From a checkpoint of a small transformer trained on Wikipedia.
Size: 9 layers, 3 heads of 64, 2.2M parameters.
Training: a variant of Adam for these matrices, 147M tokens, 8973 steps.
Each number is 500 + 50 x the weight over its row's rms, rounded and kept within 0 to 999. Layers, rows and columns count from 0. Numbers have three digits each. The size before them is the row's rms in percent of the matrix's.

# layer 2 MLP down, 128x512, rms 0.0931, rows 11-61, columns 0-127
097:497469424451482397514581475593424543458525454499484522539530488353528484582487494580487471488528522483610481481523394612466471472502502483419550463542512492579535506490491520470480440550431476429492410542527506471527465570471539488540498508493606495533445503526524597551554495502445455512580439433474538519384501591551426605587472500492329539429590521502503534515512637590522537513466
101:452522439404514497413482468596496554487472458511543538557466542529473547525518585495497457457529463438532467447483489492502419488477485441486430477478501610540478453530472585525489531604572446487430530538502479464493540511516614551537480479479445470475546521562440507472500479455507476486452475525578429455380554490427509553492475588536548518535486478508457540515570515526533591487430
101:501457492471500595473517567429508533430456466510525579502532483470543474411468527475568573458464494534541493518467523528496525547568457464611434517571423446349574460447572484541512470431536492433553510534515545502510400521446411460488519464516541538609561531560537533565549428564513506508523522534533506470496580576498453482513491458446456614513460459517601471591460478504509524451458
095:482523469424453576437528581534433541501566456524432537482439516484505481520473558531508400465496439497416548493446591556464437455460527549467513525478507576444489467543546451508541457509603533512528558540493534465551516484469441523541399489387459401430498500434518445496586390515515636455482539501529471459531567509551515457402506546499471542575495462532540550466568494493514489417501
099:480497450374537445522585436561489397514404456504418488482473445457490455294545494474404438467502438463496445481466458481516441554493558466462490593418497464523500543455530585430541509491546698554524555500487495525504430513588408528497557444524584476457493505551561529512451486485464522538467508482568543482502488470545532527509444471520477475375451526485535478403410477423468447494507
097:406539398434538475517551530476506483411492463456548501579480456444541506442519558474571431535502466497465610494484417515509483481518465526482467516467558446487492544430470556519440524574498384492473486453491545456516473564506579521523558436550462453532443499495540511445603500468498614525502500554474500522519527503552525469548497446578439470546456488508567511555543488533441575548507
100:530510462503559528503537458459550406510521467468545407432385488556445443453518599500530506537474487388523516520525470494514490440428431458497465539501470545435399540518500541479488442525554526377542517566477525479522498438490516515492486602512476526482543517464463440550440520523500455481480581532461469570409503475535430492550479460483580467454477648425457485509501540362472479531461
093:544498540549574473463540519424517406470581476534570436520528442497456470421494555487461539483443486484522469541530483519463469586492475616486474471501524518570455475469480489507429492550427461489467608515479506483493461379551563567540518445489567564511576502444486415415544505474521459588524486495551528556551550497571450531492489523446490585490498467488479442560509512554487425464456
108:442450482474458603486439575528500464384484508449543576428538536460498477538489490503459481443552526591526506480505441502522487567494484628478554457442512557611534508388428499449486518527509539464469545515483514521556491537472437537501518539539496633497484495568511442578523512470457477613499458537440448422447579337552601567486474544481470520409556466579448518519491496590496537467485
099:357410460430495468508490518524540475442489525463547424489521481545492412519552477468428481440515455499494474467520428498511509481483487556436516410439555502528492486520491505525426481550544424512522500443488415545460437493435571561514517592502544493510562507530571522532449405484481532529421551487656519582537507550488467555459461466450506497458516541487430520544530468421524483427487
130:518489506517484475558559498588519541527444562541541451476574620486473514493482436496466495515561524619471619475525449468661516539497483579514481540496551512535541490491591546547462477527502477536465498487501577475591558496547562524485486509530506556466516498480539511482546528522482436549432557487531440734485602576589604552529569467549558580490481455504531552523491570477573525517461
106:519505484493497421558584468478479539433440504558428564397476555451435546526576517533440460462469462456606483451481452528533450509470505489499492532530500396500577567472476476507487478548452522523491488553515605555552569464563573621590608480420541473432538468545563527435519478490592498568468543496513451499383464500508547447508481535456483610503477468555549474541517472521549448531530
092:535590452506449525530439465521543533481448488540491523574553513530450517538495506525409576565553387467432478446519489391527471476521430455572422409552521498489462445519577433526556506491510425546395462499473516475554473431505477593539473576529500552445536489458546444453463564488600465449423506545470471535416504562534573468446491534432531453596524496531429561391467577581443413482543
097:584546364523414459514505478521529586562561531405495456445385434471372466473564506492449515316472477518459488471539431485528390548600455454463482570516424621563481565377429505579427526467619528484555428494493546581453452445535548516533545431492485538518466488506479505562528483483497525492379499530471488381542550538559511521402546523457553471519451399478533492600486532487496447515498
098:507503478482602500515528495496522540499499510458551499490550563600463517506490647458446402427523536459441527421489437471510499466458535506618493525587477409521579512500491543462506429494522505519461468400530514438423468525447487481499520406449537531508501503493450514473500496462459507449432536483453430430497530439462510429488527459506356445566527559543498577599471447577438512529545
094:371461543503417438628503505550433531541511463485415462459454412462540510467547457643491533526486535501423519462572469456468491488528475438394547477581538507501492411533591475409491506504468543564492558409479527483509424471499446495487495557496536526512451505538551569462489547520533506523489561494522517509568514487588491491487527539529510510479496425547482514413608482539539467416497
095:578490457521592455580533498593557576455566528474520451499592546519420498518572490557438515413478582553526507426527499587446468467468388501565392540565541499502542618539513550450562441555462538415493527470511478503499589511487487546532442523472538445456539512484538473549445564499499493546511501532608506474540516492505536504571545506576547533544460479501549562523573475506531502546520
098:556532470522495470514560441523517512393449515476470609537541538533501453465574548532469535458446556488432461471461499504475515488487451548640465496437469565466511395567472476518440486458529463489472421556463504548530545465483503528460567520518539538507478504374568562482563384419412445538581522512592469398528437513482461395574460545458568515560519513424583545421463513535522483544463
102:513522509628554587453529384567480586511459501530504563513405552502488515507573576370521510445495462572457491417510450632512530567415510436475403492488566561532455512468524564545495500575448522482548380614484537399541500498461475501512491410480585504536464482475523479571524607546395552436463582512448516550530502463482538440486438542427504544523441520415483436445475458559537503453406
098:513496527546571483509485495584506510606483571480507474521502493508540583575458512530504446575502423558476521457492563579516504527537481489591500512502575568559484477506551456479439490457596550458406413544471475474500513510460581470495408588510440475584475482504494504476456472497467505544513509521410485455486471535547579487476513428547484375432440554532526458439482596549514606447493
113:421483437452545544436440550478495500514489428585535574556579526569530495513519469617591494503531437469519490452526478457577515482459510585555470499509505606494518536544527443511593597565457494538565500561490521497506538518503537499581528554514473498584514534536509448541565524638562521502406495473519435512457606499565533414546558597564502496570556533578500487485596525493486493650563
097:538438460513514431458478411517549552530603401550464459520456500485552510485402495512514573482574437469562521434536421539528473470546530361443558451503491457623499443392520478502489446519566484440547551546511560557513542407532457478434536499473575536434483506471446456514503517499486558407528443503437532467467546495524488637493535443527524465553414472503538427505416514418553473576564
100:589580601408470470474441475582404398481480490403528463542620503432423505404540458580446440496535560549468543404547544509488483523434565475455525514439548522437479559605442490553510481553491507542548539490465440502466496565503436509525504417550508442530522484484561578535507407566508414537512494535472382598537548510487401429602569549532484578477490504469396516573539431441416567487419
096:602476466484441609509491477514521625514588571484413409502539512506506449545497533545489589506541445567489491438440428428437420505489564457436533478487506558526449442460518520510492426475505456524506505546495495510502423497556583508497504528579457483517579499474552581479583517519513586515479481435469467520531501507541543493563468495534588580423525507456565501453528462372532450594533
175:502542485527488498553510545540572486539354507513494556447496538459484599432493492541484506542576475458540683537559502488615507542518538565441553508479562557555522521512488499494512500483502524488503557537517639526697550554558497551630516524565455512501610514583587548497571594517485479485456641472530503547479644508449512508506469536532554516581573439479459534534545524498527508551539
112:462621567553467566454493504513546440485444486510487431521503503506468515519476594484571501476535507526531508478366465505469576542410500565541431508525403378504472427527527399523443499526451466552460484367487530412514618593548519535528466547499532434490463483530513536451447531493456533532566507524491523484538466513459641518517468453518470473523592472477552569503528445488515530510542
100:526469440525465486497573538469486478485510504498444566493525476440418535475501546488468515419455349537451495542531482498437483575496395494577500445472558568519596647391441389524577472579586448536474526643500500542503582464505469514540527431509512562468505499519585505467525547635499491381468587429539503451510523499552420478532518512472436376471458575559541535490457519420610539441451
097:580547518517582517546555423460495525488577518594521530437540551513415458494554487482432412540512522493467479548487556452474417513569461538511446575491486418601526538564521529486528471539548461509426567557499440532512523434472513491583485458443577591498541498501510516550454483546473485432554500585441580498546559510460520489499615499485493537509507535544469452580491505456486493515494
098:493503558592495428482555456524519417476552455502557471414493485451524519457516486499546498498465517443467597488524355504520530478454555494501490551461480518466493525479468559597477361472441504473441514481520518460517484536507507542568438523487497583463439513540535510571495537490488512600456470526552521510421612442553538466557622498518414473429519495524429471456416545471518512515495
111:475463509485534571563352441454486494480505551477534504523582490475482317597519561497529515488537455500481409429550422526295504492473544442424487518531509486478494491439574563438601557474504479480535513477477525521413450505530508474334481553450398519581594492497513582421459507488524525487532507571447466644486393563496546499461542523525523574435441411493518451485471408477506468553460
100:513495431534486426500501452601432451364560436496476488442528545426514480495503433512509391453462498590506521506519569527466559353545442478511466532526453468458557535576497473472441524485536561414483487435493476544510477461424524440539549460531477482491557518513495508561433423503414528503455414527435490504441483478559502589461485444522481449429523487434582483524503521441489516492616
104:392507443504483479476541556547420490513476529536495525525433484609448531511526481540456526429516463427490439468519451538429556541444558501514544489564564453623490497456488449375510405568434503405452448493509499543434516450571523587391521556489418406523426507536523474484525474542519452497548539525592475473497426536450471520562576492459455444463432428498490409482473524526462510532493
098:529494521521504474456526436476532435470574445513424434391479502524532519493503491426545548531456522470549508395546507588525520499531449510556517561423484487538515570503557590476479512375512552564568498452509407488485578491510453437481417546496489519624496515502513453472527452532435387535548504566432578484471425538524528552426403475516550566434540523484534448491481418490473518583488
098:525502529554561506492540463412481458536509429482601511459506449501506491538657514586514510618572543432549532512499536414483501506483475498585503503379522482583469432492531469539466459458505542547450589553517486509489566496591480531532500560502517434567492505546529519500576568471516577481558445529541488403448455539589415450571479521588469480528545520563588528454571666413443530512530
094:465474518500554432461472436381492438476515431517595501470617549531533614568423612515529505614503461432577483426514544516478478539450524507479459477591531450433467511483524444498516484560533537502489564471493458502537474446514482601462549513499456534571488483483419511487573550553554438361588462545525531528457492509513431511472529469435587529504564461472450483462500551573418495509522
099:564517564577463506473449513523506498513505511611476545498421545531465462460638356549514537475528482516502503605512495475477518496431374500467443497538463498380540481551441473520473568572450497548501515477470511466458495509432370541552524517477522472550575485525488570480504436455476374584518484516479543527510489508540513517545563491534367511476477458520449485429469481585545577509497
098:527559532428519469450456539472489522460530530465401546509550532442369532508499404514584546509554424513538513445479565469596519508438495410425429580498391531513426540422452525595541490526500483441537504515492506503504546485536462467505450456496514422495472497484540546542499483549387455507487499598471461525534537587494472507475518484479379595527529500569462390515420473499521519444513
098:456520572449517455517567529515437488536420611481411477481542579478468496548569566460476535414456477411417506574582498412547537493559541429466481455491535417558574502512499455509450506420464439433479627488522448541458491482432527367474487483463544498524467498554502617607544513486516452505411519443498492490523500454533460499411387482520555527538494508490516451446467540468376508461488
093:554518532440445467531529517536462516473489480478546564465549531509527498449522575462592507416534497437539512438447612546446532493565405461417502476537538529481488530477429488520519542473460520601488499547510479464507533472486391512491461449530463579505597494540542499491480545513401482475495504461488580565646507486479453556449449501605583454571449551505485472443551456482501456508533
098:562590531511511424517442537425444478435489527477492514476578539390490510554428618517367496533531576493478545426531546479528520428429552514466547562506455472527427496546458435524539513405570592497494543509505509401484484475442548378498356555514563448480467493584540466549510465505587503529562566471427528490490537539548588540479521510555562546446503448484503604521526520437474550440416
097:487562394535499478574601493548571458562439558520522437584511490559546569530446601479505595542548465525513477508447468603555575575511523505497504564625529463449507446481462524602519437504514569492477562450494619590503463520568549519525478520523524604552440509569548532433430506441505553626531549532450595507549510567344529495539507477492511540524528529499556534461478528541500495574569
097:448525417489431440509488511594422449539529491556459586473570434473474580505517472514401512568480518515429560444420404587496526466438497461552488482528366491409479493417549516470509479481483430460523506490534512365489513496542477481467523615561489493562504514353495550409503548532569475396460518510540486436487490585510538528554529451445608510445553494488567522524451528455569527442453
102:485542556622481428417470473523442553461464523575510429464560478489574516478415519569494515452514635467553526534457495540544464484392522450416375508408473442535557545514455451501507561487446413525494511369509504505512496490581457593474573529530450501447519499496458522514526484537517437535426611507586537499536555540519550450532465400429535547535477533508544499490497443464435521492479
095:466415544508519473536467455467538446526557467585443572466493579530403418493428512446451390491408467505553511472497540529450471445524517513560493495386480483533443460543501431462453494418554505534553506444488484544494504449553565538491453469509380447499497496528543485517463417534591553536556510579547553530440639457548499478509507483448484567441634501528511556507450474430466434464439
099:572489540493634556478454459566487402521497496529535483478573512570562482411532512576622543451474483580534534559517531566546612533527578585568472432583529518444525600554509474581417430434444521473546496566494487478472497553529532480455486440520525463486470528464409443456544519419540518449430481565507477471552512559529506440504613518562519460524563496524560511486536450596498462462559
100:441560502535480488551487488446590569493486429452568523561483490441490609509489614591558511459600506496499469556501492507514541520457521459482483515445451508524587582518546456553448513463546557517470475493495442556515472490526459449587518559513567478566577513420589505456485526518554421530429532622519529456524562516526471526562566492507501525417553510450473489508591356567545495546481
106:474414548549565431553480460492483505457568477613419492510546545538456489410534570427523481437440486489490508542565485572517552446458404523469561565416520523542527535503487463428470507504465495470482552422492465509517558505472511394564409519540497463478464483477544473518434492485514582468519455581456473474478551472548530458453459506583531458467543445492476489491502486568433470542456
101:438486491576555491473523391494432470493457424587534518484499487524522479501523474454495453533472359464528501448529550454528565466545462559515420475460463467420508437418500505425516525496336483503416493400490519398513481415484495531491482425472458519527510506476475554446413542435522492579509547544576520452414436539553570451493534483592491489434524566480463526441505576518455438470453
103:529522466552557459528521525523530493501474519551513533514578513460492553446455537493469591413511471573531541590445563532594487569555626510490509550434495484451531488527573448550486587523466477532523535477501471532618534565561611545559538541572515527544443518483540606497569498554415453532507573548450557552547525580438377557507585556522477506595555565569480584521498498578564573589532
096:459472488559504578549535477502530514589446486563474521456568446478455518522543581468565532463529608529668501472515555538548447518483462452411470490376410429489542487513499536539500455477434508558543399435494539494451483479502535510498555530483495492551490503540497516486459544543530607413481540544506597436492514545470524488488548543564589545523598424527513627554499519520479370504500
097:412397482541542484544522470538527509563546510489425460529543528615564502501527468457474516502451581547493469533540600410469505467507496517586453550482604483486562486554479463445471456551503444409378545563524526552460544496459546484547544496505475516493422492467508507556543485440398464402507500657420570527453529554430484510527534520603504419484401455463569505440478535580552478485524